Weights of a small transformer language model.
Size: MLP 832 SwiGLU, 12.3M parameters.
Training: a variant of Adam for these matrices, 183M tokens, 5579 steps.
Each number is 128 + 32 x the weight over its row's rms, rounded and kept within 0 to 255. Layers, rows and columns count from 0. Numbers have three digits each. The size before them is the row's rms in percent of the matrix's.

# layer 3 MLP gate, 832x256, rms 0.0961, rows 407-543, columns 64-95
091:096131097115158152181101152105183107147086122152166139158144113074147130132116093162120164123146
099:123156148147072172106110122132123064173137134138163109156120172088155132129159158114132161093160
098:157116116124022161122176154148102152119129100151130159053152153080115183096150131126155176104167
098:148099159163142137100092136137197086149100129096093167138191131147162084112131098094083094118158
099:123183119092096106141086200129093190137138063108132152112118164131139160182071078159202134122112
105:133148170173162160094157136089104215108153126145119082122172103105055103148177156173098049097111
094:136149173144080123163127156144106056184109084157148113184098113125159156181157115147109102165144
106:162136134191207104112108153166145183078149148084154151133170095077112123135113091141148089135178
103:165118116138173147057148138166095096135131091174103156139173117105057150161134105141145095138151
097:108088113151091163078172113105089120188113080101148089200148123089151178163124143149111104104126
106:117120112110093102185109141164148156138049104123125118141110117130198112152128146114146118071095
103:111145132116115169179105135093146138135116102153135117090150208106134140146101067099115074157181
096:085124165123130071117110156123099166149145101120149077169121169087100147116155171116092106115136
087:114074114103159123203162136088116161167107154173144141180139101113157120072072174113100154154151
094:106092144167130163107111131122137166173134188199160156148171155183145172083167102100165122097156
099:072086162127167091104181110133104140112099157141136137114112125144138127169084172194117124116157
099:027106111086092106131187128173110129153141142114139176155165185121201116142152094203097080103112
110:103181117178159150105130065086118100102144097154130125107051102131112081154107106070131130176126
099:161138109094155131142166085079134094104128099096165082139069114138094138179125123167088188123132
100:089127123187156162149079113132160118129157148118139105170119072084162100130159136078143145090033
106:117110125117155149138117127071211093147150141127157072134128122152109121126191057135100062144124
095:162171117103101086147093130147119154132139104129084127130124141074156147152158074120057107116102
103:124160097159154100144207149150130092167122159167184133112098163160122099140106156143109115127092
094:127087150146089119128103096183154150114094154159133170136115087083074092110146120144112195136072
095:151149099180118170124120174146123082097106154184109101182130185150114155140119099128109107105133
101:132092129123136084101165143149160120168124110197117127141136104155130142092051106079116087128174
092:136122080091140061086096126221120104129095161152139134111121100134145174110060104100132108119070
093:122091139118082131112137100109113143131164140117151119137154137142165146152136164083059103157178
092:091107167144112098131091095131106161156103111183171148110121144180143195139117136126171114167130
109:127132121087125104205111112114118133169100127174144135155132122109181117129157074094116159110131
098:124164112117146101117058101059121094077120071124129111126126141156082201154153046143131112209127
090:120117137168128138119128070083135160088131153086065054135088157194116119072111148172158098127127
099:216177138206095122093147117093127140169122120175159164074131079114157080137093064096135136108094
103:138083095131114128089162113123067130101141140083138112109135097106103177129152133113133130128151
103:097100139150115099122106098093145089151103200159153154149136172108127150104166162108132086118137
091:056081129139126153034127168118119138118154118150093140089140108179175134080069131140157125123115
104:151110123102160208069060113137075099130130126149137147174154126029076100139094125145193110095124
110:162171062141105117166197161106110105133086149145117145112097211120097165137161119144133117169189
100:095132100109151081152092150137116115080097087077153093124153060123081127135083090118158155116128
095:129099066096127074127171112111101117131125162205164117165098172195085203157150148131107132114107
095:165123115120169106138112068134102162117133169143127145142156136103149116147074107137122112144091
097:062145117081175121142117157145095167081081099102119141111112083169106082098119081087126125109071
094:118056158083138075164139114104128149122134142109130078135131142143154164114164157159164127080102
102:132145127147051100108126146187126123157092154133137080131173109090144172153142101171115192102105
102:141113068117105109091144144131145076133164109155193144170113175113214132059091142121128051074128
102:150120145132140110104079105144178149149087184148133047139169123024114149142118146129166181149068
107:126159120142130122102108135115112133156158136117143135150138135126163169149200124053127136080155
105:105122125173117152120126111138147099149078090129136130165100118063058140171130150139130138068097
099:137136130131105113149113119146128153101195106088216107116118102111173139175110136161109093134150
093:116130087127157139088127073141159123148152131071126107130132135114089126108127149104115132191150
103:130170121119143170110109111124111080120071125144115148125165146048070108152137079131138116106037
098:142100112098111173095156101153135051119116162130080136039181100156059084090139189158117162113109
091:137115148117138156080133116136155095072116166160118112141145144093062133160108157147122158184078
098:086156170160091142194140116105167112112122143152169087060128130100133146109126109134110158127140
102:128135155126152145106102147145192085112125147153123183092103099150075136119126124127103143117198
099:117118134181082168131093119103137155124107130124198149109109149151144122166117145127137147061094
094:091150127121090117100164131148099135144125093061142128098158175176136117090115069148150104163116
105:068124099061145100091156038149154155120136145153149053115177140164159095124096131135108159171057
099:077140102145141125147116141142064114180097096106089067162142078083082084116137183117122185100132
096:144129106141082148123186112168098131127102072074093151138102124083124111165104152144155097125077
107:173105130147153141128108108106136096174125151173154144160114086174126083141115066092126089180097
098:111112134203079157086117146097073148139132136147160099043143124112154187120134162140185149145123
096:063168162122138156076123156085109141109115094140082215122116129086123088096100148138088174085123
103:152124132171149130139106124130126086157125114148119156129184127173146104161141094120105096110177
096:123120149121074151106109162131130134075135141148151148131162101091144106130131175162195148163122
103:122142211152132146142160170137093122125119101165146109152204149075158135110113109097127118187128
110:154178152160120142185162133151132018096117156134115126174144082165065104142112161105125131114147
101:101163050143083127133183129128095099096152086126164139082156100148128120149081101192153104130100
093:083175147107094108108088088124161120134146130109116127108110108092110149176081116156135092124090
100:104112147078069104109122167143137149110114095184145112116132159138189163082137116092111108148096
098:111142122174131089069165111183113094193080109149133112177133159161162120222138099127132110058125
103:160117139138152096140066119129133184108097183087111134092159106099090145104103137162105030105101
102:123118114154125098110122181123128195120124157131118092064121123141154176127152102156116111104106
109:146134149075127131159142103151086146133161144174143138146172148092085171145136154153189138108181
105:089158140136153126158137154100053120127048081181153084111148122100127171047149146103108110151136
103:068071120085071149128116194112130142115145125193148142173163045075126135081103105169161120113209
097:108093176063094201088127180097150077089096136147088144108162102180093163112204134139120114102073
101:100136141137145129111065138068086103112162112143122120166142132109120174091172145127147127148098
102:120095094138120121144135116174160111192132170179127106118108104132130156157180117129173098102121
094:081129123125111167057182118106153148124145077143161117052113122115124141162140131081098081141130
100:122154088059179167143076162144136144122167128144122076117139144063098096154079080149190103098167
095:151129147109121098129142176125119156116159116124172163170087090127077160140093099156126148084186
105:154123135139120129137117155174147114116111080144143164102150110097155176165180081113107103102104
094:125093141172123159148152134147206166136080098129096133135116164058071147147156174173097102121104
099:124099134158157102128128078155180116131145097141150048086129129151133176168133150141094124125162
097:092170157122127116167107121135104136202079157130074126092125104083126156124074106167105132133138
097:105113103140092117111121081125139123134131131125159108090132111144123109085099146179145126161148
098:164187101159096171157158122153114098127155108142101201125039096135093144081192098127129158106131
097:144097135097139188133201083099105089100141150068093075111143095116033136158132142129115099133090
096:151106133146142171110097152165145188192093172155180090125142083085157156141105073118164137149111
111:162115144163130075165156125108165117079099091106118141140137131114111146215182180099065079111214
101:096132140126130056156115116147163050155158178133136128135137142114120152188147180100096147107141
105:137173099122178178160059118175147075122075164132151112141105134118149119169143132158186147137083
099:060132176138067113133137152147147130129125137102130088067137074131165162117141103105088127137189
099:057109116107120141159093164122184144074169102172133121109104106202200168112116118152152073114169
094:147171162086079091108158113133168093146056128109126121119163145127127203140168171147158090176154
103:109039115110069150158099132155110125147113133124168135105084147127155130099118127122153101154092
096:109127199191129170151143105073139095171111143157160147081096163083091079132104116066166155113088
100:117065167112160131120072136126133112102101144191108136199149117146150101110120098117164115170102
105:122179135104125132073156169119099091092203075125195076094125101150115118130103145179210134109104
100:085070128112124181077122131134168113115109122118164106124095076145116125115138144186099136194080
097:154107127160117226091148124149106114201117157153125166128151158152128104093112138092113124131153
093:161167107119143152145160125166107150120160087153138193201111159089119185118150117119179136185194
108:113135148128106093094159148156183134136164105178182119094098077164117142124139153168201153091110
105:095084107136099120123120169116148123144068115124112108122196123068159113079121137198110062148109
103:164113114127134156116138139151115110143142197149126051121145086092134096151088077095156079134125
107:117132180106054117112139134106103169195112096092155133065172056151112149135125152161121148139132
099:142160129153189126052154133118151128131130131133188113133170127116117125111106149138102166098074
098:081201182152090163107155176171128124155095094142149102142145154070148105112084172099059088109141
097:169142129151142123114075114116086127122102124173116184109116057160150169163130098143178169153077
095:147082129126120119156158134102163123098199124110091148089109110118174089113179138175122144117165
095:100155116144086072132152189109139127126101101133157140173104122039128225121099114089112142101140
095:121091164128124160190172136161141087144142104074128139121167156113118090070136178117132076179110
104:094096095059136166095159134130145126141109134164143141125092122160086179095145086100178111117077
105:096128096125070095180157080165151099163129115129111102096126166145127131136138117194125137126163
106:131101144115171147184150127116138179119182178165047109141140129069123134118111146167102175137119
102:126117179136173130106123184102141137179087133124172107167116175137063173171105163183103132126188
105:162136111086154114139160159164114071170108132155091122090167153133151131146053078148126157061101
096:138127118191125156106170115145129144138106110065119065124082174159123139123148144085169163151106
099:094124129123125093095133153095105124121100112109120132117163159123118163160159132156092148146119
102:052116083091108169086102163125126100165179112170136151125135172149166114096106135127098133140136
095:138067104105149160150109167103132118106158121121105101174121125121080093113129079079148123098087
094:153125123137195105167106175155167137084157149122138092140161155152103161110139117172144101110079
100:141136118109095101093071053164123069159121099139109111094130103088157155197089156102129096035114
109:143116149091103097137100097120068121143087180169168097135130089139117200111177098115130112120105
098:185105155093108102128182144140179134114169138179110136146135090128092218103138110141133123146081
100:146149113163085191102150123091125088118116119142100155146132131109058093110114113134172137098140
092:172174091142125115100099200119171095080098188079136107121142095124074117133093109133158109131096
098:114122060126113145178161133115145061132160167154077172112143098095051081108142139178153143134089
097:138101156100163092133163121189128111156105101149144050187100168163144117071175137146081115156093
094:104163122119136106128094136098219157123098111117143166127118113104101075081132160085154126032053
109:042053090060130153129081128116099132105125131163140100132147055167168137099113136135167155120081
105:121135102095107134080165148083147067080141145052096082161083150149088099149116139059166187130158
105:089125106138128165163145183111122135172126098146139092115153113185136172117123158187183117184118
104:111142127070129111164114086128120141100086103131104139112134151098133080097179080101135133153103
103:066134178148160182119099080145143118121079085147172106124143135102169160117122155177152056104079
097:109150151144128137123097132057082088126087110142147147225139139122136104162102200171087140109134
# layer 3 MLP up, 832x256, rms 0.0919, rows 407-543, columns 64-95
087:142167136137098148125143134117077106136129101104131126135158149164107118104068167176110117125154
103:113134141157107098160087126095139126172134174145140135124117120093076156147108099090176054115079
099:141119116113136144153137088098097126114097107143118084116092131113140180126085147174177177112095
098:085064088088109152131084111053138164111131110144121093146163121129178133128119112114161118068130
105:142173097130161103095191120134188136078166110114146075133125105092110150150102117090162144101154
103:108164125097176151060147130092113200149139140138140130076115094138130134081114126102156126155147
095:061130078109049116164140183091205090127115127115153153150142080150145113114169087132184128106171
105:154158099191153081153115136133074174126200093154135125092150154079114070131071099088151089170151
101:148108111157182074059087150143112113153140123115129195128193134183149199131114083151156175104118
099:095150168137090073185142131162139139151125075150105106137076139124157094106049152115140130112156
099:125097098163066106120061129216117127068086167114157128117154137144140119131126137143113143067139
106:137039170104093153093113122170111138138083173094192098114098099145176115142145115054093066162134
094:094113118134151088161099201081124142125134181130126198133198092193199160092173151132092200065094
087:127184146141156132050161137087116152136142148142125173159113097046143101080111121091103148118063
096:105152145086102136113105143075144157103140153095103124141111127095097151096163128141113083158169
100:120102114132115139082124143106175100161167118128161205139158172140227156118151156177086146104126
096:133139090101148134077106163131107132124137137117144152130136088110150170105111156121101131079101
100:093111127131151145125177115127171105111130126104134171070065155199083113108132087123133145143206
102:135130167126149137107100121091074134117098114125141148079127125149142173123109146129089168140161
100:157078163102078099152116207199073141133100132161088119180122106152151159096135134056143116094163
102:116086121162134148151201143109169120126093039098106088117111132152068096118131120110106118086137
099:064135174135155150037127165143151144119116076166152129144157145072151103143134094174120114172110
107:087091044080175087163111173129202094183146114151085148139138138107140145144164109122081104134141
096:078127099070141151148120087093147074113112100077084167047124101098187080187158140115172087119154
096:136132132126166095127069130076155052129114153114129141148066132088168163183165116124108091167204
102:174145127152123108122098129104095081136162102111120179195152160066077165139130057097058125085127
096:118124163137153172143142161102138081163122089137127107178170138125107145154171149082081166115165
095:138135078101115147125075171059087125103104116106175104110114112126134122157085098127134177126161
095:139153111087140105122071106153138121121111112190106112106160150137201131100183105139153099127106
106:143135162116094177106117113103175183092132135153166140161120098133126050112149165098176098152090
093:100196101121124119118085097091102164156088128102154130145158110128110130124142113119175157152160
093:175142131180105091117094138169199154122129143118161126127162107121156115146186067124110109094134
101:078122086156083134118153115103109137131161135144070126125173156103123144126139141117088074162136
101:105097125135217060070117100154102104136104088151138142116176098076143141107125106142117138103127
101:131137115170129099148111119175094114154129141128169144167159154019161137143170031112130135155149
092:148124151123132100135107169121138102158075130123103112135178123138158091130116174094138197165054
107:145132216130168065187178175069092127119121104090094121136105133108097091118145170099123096099090
106:137139140119199154141154078108139181102131103162079159147101132129124089135086078167135134116153
103:161125121125128171105162180217114129133142151145152161136195137072115137082136186154051108088135
099:159156116111151127125153133123150158132117151158079154186146155087095191135135118110133094156130
100:127178130086188079143113110128162134122161064111128086104131123120122175135072101136144156197119
098:116135123127110104166179156085078145149119133118100183154150138156133117101069159184142104065144
098:108123128122064130120186118113144156088096158097182143136071082104131140155102150098111163155145
098:089172145079094154134118123163143040141082150182109159121113105122143101163119135105108091146154
100:053122118088152163084149160118180147123131152136104131115149135175135112080107109141113125206111
103:171078081122096170085091173099100067112177114136122170134163107132141146106174072222097141126119
108:085139131098101122092136136124180126099169115108125080099108102072128148076122189154129072111119
101:183156131115080158140146071164154144119119180144155135072136164101135130179197111118110135138215
100:100133113165107141155131108181116110169140128099158088178139142095088088080113156174149141162071
095:118133097121194132124170097147183180086073127134117176116108119125113094116118110145135084106069
102:115106140158178125198158150104155124114144079168107085080146107155162147112155127131188200137146
095:135115124155113100164129104070136161134127058049197148152148138089152157097127123167111090148141
094:126097149076109093121137107123157127119144121106121135102153147066120152115111156140151129143138
103:139120123129188058116136135128110091126130098100143127107181105129121155228125084162151118157168
101:120107104103138195106151110170217129117124160083114153141088039147129127082153146096150137098161
098:090114097163104151137123088156161154149159162093155055162192140167155117087114207107163104110113
099:134133082144142121136131057081135171092104225094043130113100129125159139084182142144151160130152
102:085064076063174172120154106135096147120063144119134137099129093136153134116160172127123094168155
096:157136105144135124115167130175066131127152116121145135156097145088149149082120114078114113114107
097:144182096133162100151131193177135168121199124041158127132122174153159136052136113088111152131114
108:108133132110107115153169170132154185131128115103087101147079108073141145173130145123110146148142
099:079118139123100168176126118152155135075095144123155088129084122173146151152072143137153200150128
098:119173194123083159066169112179093091145130151208145096117165133091103104170132115023123168079136
103:077123115114133157124148177111104122145103129132181099072143153160083124143087100126171156147128
102:152098094066150204128101153106097094137081163156146063067187127115129075108083104138078077143141
103:102072165106133155122107088135152125125115136134156113057157104134153037110101119078041103098084
107:155173116190141176162081127162070136131159188171175086103116123165187088187113173130138150112139
102:111123093135153146144075126204185160093108169146153104104150092131116123139183087086117100107075
095:134116064060135181101067139123175152167154123086070171147178118140171130136124112156131075177095
100:110122111068116079128156114100130120162090119179080077121114094131133212090119096093189124131040
098:093082153195174090135093135102108114032143166077149153079077102131119075082209154072055130112149
104:117119098151124143117150160122117108125141052118097129092125137099135174102168179102113142111172
104:192125135153115092124128152095125110114101169117103058116172137133142152119169121102157126141119
110:151115153116094113123095114144123087127141149199141139100138105135145121118103093081181101208156
101:138118103116125134148118081118113134138165126173127141172086122124098135144135066104169192131161
103:122195083076216130105175148072113142079127140101147134086136243124089105105119100146069117095128
096:173123104147135095120113148121120109176127123151138096164135171138182132126099093098105083139114
100:139104146133146186180131133166142135129160154142173113123155116078091129106136206109175146137128
102:070160100176151171149149091190118100099098083080174145174115177107138086137123140130137162162158
098:057066117107170175170141159107131191143144157135103113099097135148165101101145150132159190148171
101:100130075114167178086189144122142203109067120056125112077084159084132140128151154122187106173084
101:161103170096118159167105120104165056181129164079157145180166101125126123120090103144104109130143
106:099107134118119147125107169133189155187168073128150160121085161118112143155092167153072094116179
095:104137183118173151106180120091159053180130170104159128127111098168126112090121166171124167106130
100:087088096141130132166154135050092136096149108152131168101140108123098120186132144188147123159209
102:127133124082132173060158111141132126120149102112187163123103183161112105136170113104174120161138
098:171129109097097065096137114140118175123119100141055145167158065110158106126113095135133119137096
100:095138080119162145125115173140088073144106051088222153165122153051105181129125164137091099129199
100:119086144061096094173137120202130109174101077117169121172137125162140138139174086160098130125142
100:119132096095198124051087158112167128156118182144140134113100114151129131085175127093083134140101
112:157076116161146129109161133135159146123107114127107127159082165127097106157111172102096100162165
100:111129160177104115111097169120118074094175091120138128129092147181199141122114112127177161131100
105:190127133195116176129159064116148127145091138092114177089134136148182111084167063137069075209116
101:111076133075099161165180087084120170149173209162100151145092138159143142058125142158156166146104
099:105134135115087097116131115085116118118144156136132139168105111095142135105154088085157136142147
096:135075105131067120092171087142094096143071132229139090117195155093133177146170158128095144064149
105:083153141059125064164128133083151138138142151149154210149090128119165053119109139138127140148136
095:150210104141098162146113121161145118124162148121153135153165095014004115152124154163124165062111
104:164169086131171123149168131122068132151107075116143175157114159115173145119105122174157088126109
100:111131111166162117114148157119155139117117091152107148121037196111166179152156110062147118101148
097:131155122134133090198148106150153129184138132172196106155139044134084199132146145144102126108109
092:073122085126186102168124131121131123107127130122169096138106072075122186127091155141177090112106
094:158121127140139145082121156090073092091151160101084152192168114101101076126122123185164061127101
106:107123145117115142193053080137151130132074136159137207137170162113073142152107089144132157151158
103:131101151110147168140114120126154135207132134062117206160111119120096072109114121168155099157113
100:126109151106140156137144097080154154182090137183121139211103145077085128106117193114142112155189
104:092101126097169149121161127142164084173138114111112099118136116138137110139095098146160124187101
096:143131171162089130149127096127081117098163101137123102099136118221055122141123164180146069119071
100:140125099112102124131091156093057143173129141076119123108128150189151139099110112127173162138067
097:135155088117056121045132096139076122164167066096110119088136144184100138155183113128138153121124
100:158106121125133115144145152144103093120124071102105100099183182153137137073121141164120157144074
097:154085109127129131101093157120181160072155103183157150177120092118170111110152128147082139122127
096:166065143127179122152150093146101116103120101074108136104125043186163111130167108171140132149165
103:156109165098108134146118080111067123152155162077167152094146139090154148152095109144134133170116
102:117137158197092091153126159110075097123118165110149105090146191096162088187080111168118145094141
104:113153081093150102099125172153143156092142163105121172053180143124148145140140075108163050138104
101:141133112148102133119124138127128149107119155146129117182205100135113130152117114113108131155068
104:143111174136138114169100115183135120192107123126160152093132146143168107153076186134107091140158
096:139067108100154120069145145170137111123170117162138132058064114162152185150187088168134103138127
100:147095157142121141067100159134120123129078131132133122087173113099166095143146142106117175144140
102:135126124128139115138106141167137076091191110108111162112056154170150191149117144158123084131136
099:099123096170124079127128128128111056159096084167156105096118165165135106181089129183141134205128
098:086060183088127135108148134190140159146134141142112148179104179138127111100094150066155122172125
106:203150128148139124179144123135144093152074137123199138134137111134153135106074116125114128096107
108:168137141132103107140123143143156094189142079123149152179141118142165146104069183125102134138052
097:090211112118096159161122118095096114119133105126136045101143135121153104173082076141129125144123
097:197179105153065076123072100176094136098145175084175109106113173113137109103123143104121119092114
092:134178149151147134123110140137096192096136144139108149126082109222138161096091115120145145159143
098:099085123141099078173073069135117100102182110094121171130103122063096152174086106192155163114124
101:162070139071062094181117096097156148142060093134169148116067130178109179137076171143158110075184
094:129116098159140125093081130135127137124106138117054120135148118071091111180153089126143140135094
107:166170098120168094169148110107155070188137154074117131089173170148155167124127085122137152195132
107:136111156158095159127121148154088097142062153056165175184123110133106151138134159131140123164097
105:172114101116146089097120101155095147142107097098089130163149165134099130132227088143125097140129
103:117143107104178111121148109163174134106126106131051177114157121131148044116142145075160130080118
103:130165138129107098108155108127082098139063100075153169216101102067132114142181140086123101082155
097:119169133074105111161116128144061114139114142106171088106125126134186113101105143101100160145190
# layer 3 MLP down (transposed), 832x256, rms 0.0921, rows 407-543, columns 64-95
089:116133129114165127174148153152094073127109146117105157105127161085137149165167107114112140141085
101:144178089160073171169120104100117175132156110102122097123130115105115108122153103073107061121137
099:095166113125162117142134079129102135134172150171144158112064159108112095138097165081185099113143
099:135157126150139169119119092086067112142120118123109135144136117143044124118087101183094158172154
103:124105108133078111111060171059142151148227140121115162161090110117130102137147128162155103133121
103:096082103134127130170060152144154115105143158093060148144101108182171181128086099138154146106125
094:113165125150099142074156107129113179166152136147084127127218172117114109116138110122101165155154
105:111107148130117143061171140072080141172094140133114147131139118100113133148193120161114190140122
104:096114101120099081127096126125189178159119158191162135152128108132122154117113098129085077132074
095:100140114161137111206130117189082139214143141131201137100129166107138116111101126132044168096168
102:170124120164107116074082199231150139087185181158106096150181168130110138129131132100161128132172
103:068104172099099122168074123172144206165101142101086158133152079212125128055138103186164068115098
096:173103152126117057101148171083134155100058170114140093156134138186169094120113072106149094079105
092:180087137109152139104135130103162130112116123118166123192119086100129099230100124125123131115146
096:106111120123102127092114126092124118123127157128165180123144139198124144068110131101102064144086
100:135195094144082107128118030155133114147132094095158098141053114188149126177165162162097159135158
096:110104064091149108131137128175216109084125171098123116133107146137157110131171113160138091120133
102:137154174108126122131146116113108133171125186156204120138115121089166137139116100115107166135113
099:124130088121100134165097104182108113121059064175148121156181111170128137138130121093152116169123
104:136107183118098102040130185120146158072118114148109166170120146141124131127128106109116120083187
099:118178122121158090169135190155131096143196145089114188100122134158100161138118110175142070129136
100:100164139067131114101154134106137128165124049104207120138138187113135152090144164104169179141103
105:093138149164174134109176069139145135152110185071154158083152155116160139073135107157188216119118
094:117095157111101095055138107127117112163134102150111114148133102122156115129130156154100158150112
097:149131099121122134152154097113142122134071096179151152180160153127143129152159132178108102119137
102:162134103155130109120143119122089180080128158199082172129090129120118100110139117111117144124114
097:121201169065162108163138162157114127162110124174139062090080136097096198112101105093089117141104
095:133110114066102112104098186114152111148135129126129187137126147102165161133140151152122168138116
096:152149138146119167161150168096167112160106115143089180133115161083181075099148140138046148099156
104:165109120176128140155088094105156134095161146189118148099136130159122145077127146110140091126127
095:067130167112149140144115078170080055086141086191104075185147183078151118135191079162089181146125
092:071171092081093167157154093104108192148142135132136074153079158116066185097096165203169147141171
099:149144140160133179108074134147148138113148133124116142162127092133131111093115070101141146034091
101:111072129195142122088146128200160117139151151108153117125159111147151152108157095120113148120149
101:105094144106178122081086154164208131160110156130200123131115121105110126128153175161093174091151
093:123113166114098116123142088107139126171149149124103138077080135131154132113101181108172155147092
107:071158145092131118141178192069090110119149128128159122164090083138112088136151106106178101108139
105:112091167063128162144036136137122132172121163114147115148110109204147185127106141105178138133117
101:101131139089106139106141060094110130114119132110124124115147131126092099151089088076113143118120
098:048074100089092050107137088090102158076128121192131125160098061151103117161112098095138137114106
099:112146155137125149147135168192143139061175187085151137091097107135133111144083067068111140101133
098:164191145095022092087160076111196113151130101081150128115127074125094105116134145110157162062133
095:184189097125206163121135136125111128174122129098087179130150113059190143088171122105079116121089
099:139109132228153129084132121060140106168154109107145153150143098147115127080075113116149133152120
102:174162105115095177117150149157131163079153106104124146143107129141107169115094083149127077155139
105:110099094098108138085115128104177118136152201123089161111141219143120169126084095151131124103159
109:106105079088117145095126197153127112111178114083130143127119133123050110125135145152105092148086
101:142086158077138142163078093159133195126143097138159172128150149153117143099118124128107161140138
101:099141208115168110054124100166108099080080109183173109067108096122106133072170128121115223148111
095:141100179132174049144105145151109197148107089146151105093151145158119089090168128142108145113136
104:134097106160127123166154132125187140116083087165067144150156146156094124117138156127115121111071
097:123166162164097127079135191134176103128105114130112124110112135099097103141141135166109081124135
095:152150113167104082109106142130148134065149117101201142090115136155100055079073127056150114135165
100:115155114146099172203148104174158073121120141076131108084110129146104084129099110118097119096177
102:122136059091144137143144159120131104110144115103125108098124075087137142119094111163157142152124
099:159148122078158130123179110134107197033096076109123140073107175090169113144151173134095151153128
098:122108128108129176137126076158178138116114150124139109107128091124154151124099134143138147172109
102:154190163182131170203092131109117159102150142143190121148074092077145082118128116086111161128140
096:116167140108112132173090099130100114158092135104156119102095112163132194079134104114114135179121
097:142106117113110119117089100065148105166118110122101151130094123090087146156090164161119176166104
104:123157112130105093156127088114105094118131118120150103166173087101150151154129157060120143142151
100:138083147163167149151158147125113185133075152083135104095126142126113138103129078155090117094146
098:067140151107095204135137089176123087128148116080164210142125168087183101113171118155102118206134
101:157098122136158124120140099112111133210137176145139085159070088107134161141089117155151116183104
100:168139153060153092141158097105124141143105143112115115126136098126132076137110116153157120151107
103:119097108182113168115067142161120154121237141140152153137193095128139150146068124128151125115141
105:141105052087108128059178058145182116147069165186119109197191093091128148118112092149146111136136
102:117100122150134119117154118120077188122123162170117189133153113147138098103146135133132123133161
097:093103104088135129128131169187114089156124198167122106135145145170113110107089142148161178145136
099:110046099153140123067141156092113174078093135134137094133114095063182102087131137083123129172106
097:110157122111116090137111167131157164100109133101160142082127109136162123113129158172128166205151
107:075157120111181127083148219142188163098154167181118101089141154132114205131129136102131133123169
102:093149104087109102134147073142141096131121170070090102098169135135127091147195133081083194091190
111:089109116137146141072098139116111112143121094090082102145107123152189098168100130061056096125117
101:166107113072134119111130090153148176179172128112177154162111141074128168149110080128149163160159
100:084142146035126107127154080140128123118154131156121111086167223160127124063143137158144099136147
099:135096133083072135132104213126149144173148190090168177081152130173171167117087119072178076151100
101:103152087159175125111118158071093094100127117178097158167099150162092133178183116141090085127150
099:147135136136155133112151093149141157105147131097135071137123153124117140153097126152093101152157
095:146108104140151118138197121156087140112086132144115160067170142125153112177191063117111160164076
102:097144171167112141151158146136163089124114111127163191108108109138165084142114137127148126145153
099:121091174130173196104085113110192097096157160090195155134167109182134122175086084097099123111130
105:117154151110078121122123140126158109097095127176135129108125125098083092189074108118088168093105
094:187178140187152133111109115168108149121091120084087072148093135103076118111184136126146120124125
099:146108138114108124115115127154151159147129160125133146184113167137133167159081113090125114137187
097:102140159089073114099165129118130104170126081086160137130125117134136137121122144108183133111115
101:102067102171165124137111144126115114107114113082098133146098139125131097131151103112112116122123
098:113107149132116137107088086165128055148177089110158147116123143119172133141112097118137096127134
097:140160125096128104142139147131125086104145139151163168146152129173069093171043131149165124127127
098:192176153140086121148123053084134174121121138122166160111139104156105132154178089127155160175142
107:162115146140147082135103097052111129129109093133109164095115144108129106101157091138125153108184
098:102064116068122140057101151171133152151129111098078123077134093129095152173121149137124128130130
101:129089127134134094171077095089052180124145131134140168147060148158143152164121075135053152071150
101:125187130101112168199149088102155146148170171143147158151095136099106174090154130112165118133101
101:146158103172070106146117118147080137079115136128120091170099149089085119112116142188145111066118
098:183145181094087116076113099131136124122133121164163079177113121120104158121188111137142109144130
103:103104081106177180137138089110136153173157114190134091165104169120121045149061139100124106098180
096:057065139139114116095158166120127070124122159125175115133113190121141126164125153058098138114083
103:121084092079107155140136136094077146108108114185094076106140124105111198127128094157126131084048
101:119084147157084145126105158133088145112114147179061145135129153168173100140142063148127128140133
097:130139184129110128145112091127178105104176176127160156075109109094090098143123157138098130066155
092:141155129156073146125121100148123169133140126167160166158106145129168172139137141107131175103121
097:146171198106137136104127120121169143086130153144094138175150097076116081107134122113163122120174
108:161085162117190130174100118145093130145140134125145127099128086142148153150156106143110119098134
105:143082104105151128130128165247099098148132101083121055200137102153120100135106052147154167183152
101:164164121064116134152107136120144128075128180135172141147114119183098152217155167116126120096141
105:067111107084159131137137116173138222101157180129131135151135175139136140163103160103144151153143
098:078105117096118164151129148123140065151164132105152144142077148113118103121157078104129138155158
098:102141117094169124154139084131135105202066110122102068158106055160101177185139092122150164172162
099:126127114077150154144152109084100086119172111091194130094113149138168132114161106101057164143097
100:138112141119089084095137058127058155114132120159113123101155145128112148136098136156135128141119
097:136073114104131099175147193120127101126107021175090153113135083132154126104172133133150073138117
098:111142150141104125133093119200146122156086087154120072137192164117088160103111204123128106122143
102:160105191075138164150119086143105175156133116157168196100121138108097101150110075104118152121083
104:122122177154126100138080178155113082147137133136150129169122187119127116177059099166135090117114
103:145101109090158139113111094073173099146174158150082119131153124129153117128069134088126204184025
099:137091089078181123148124135117140080117089139194136154145103068118125126114064154138165161174152
104:188125121130104081108080210106162064099139109160074109131142133088163153090175160140145105138141
095:124072135192180158075182154129158145130112138167119109126168117157123074173147149100151143064133
095:171140135161139172073111117120116111071133133128068097135140150127166101069137162120164107087135
099:128103106130130127111119114156187114103121134111110085163088137206160186093128138053105086145090
101:118121134107137101062119116131161131145072098131130120143187129152128136117102130149078129219085
094:148127096144171132130087133105077102102159105113121124132130054120159110178136150180123082038155
104:141158137098179107120092196130138128080148149107099104153114147092119120153116127174109082126130
109:097114141126158118096120207189126101129096159158125126110141102128113117111077058175113158116129
097:097081117083124170129084158136125107189123085154148069140105174181145094105134155146076092093153
098:087076082121111133128101190111136134135180123051105165146163169168174133104105125141115160125183
095:118134116116176155137148067107091135178166108121109160160109173085122117125158094154132129134066
097:134085135102088119071144121131164152118085116127092116158151206152187109134118141108125085128132
098:084154121076139194156115159122095138112179151080112134111130150116147154151132189135108123115157
095:135140134100090148131148138148079152173091049170114067172102139107094142115127123106187157154133
106:118072060124148143120108140136153116092128122140174137091160123104153164102091149090108122093096
109:109130142109094116104144175119069141166122082059134117093118137094113137130158142099109181172167
102:182137135165153152041150158145128144102130115160146192155144138132144113165179108118156143165137
100:073103133165079055094123184136110124151120115176154139159168077150127154113165138211115171133142
104:088093154173173174142044123142114143139109133145112105076119175173110047154110142123113083106108
098:149133118114148130104074080082125141096107138143142189120097112077136122124124128123162134094107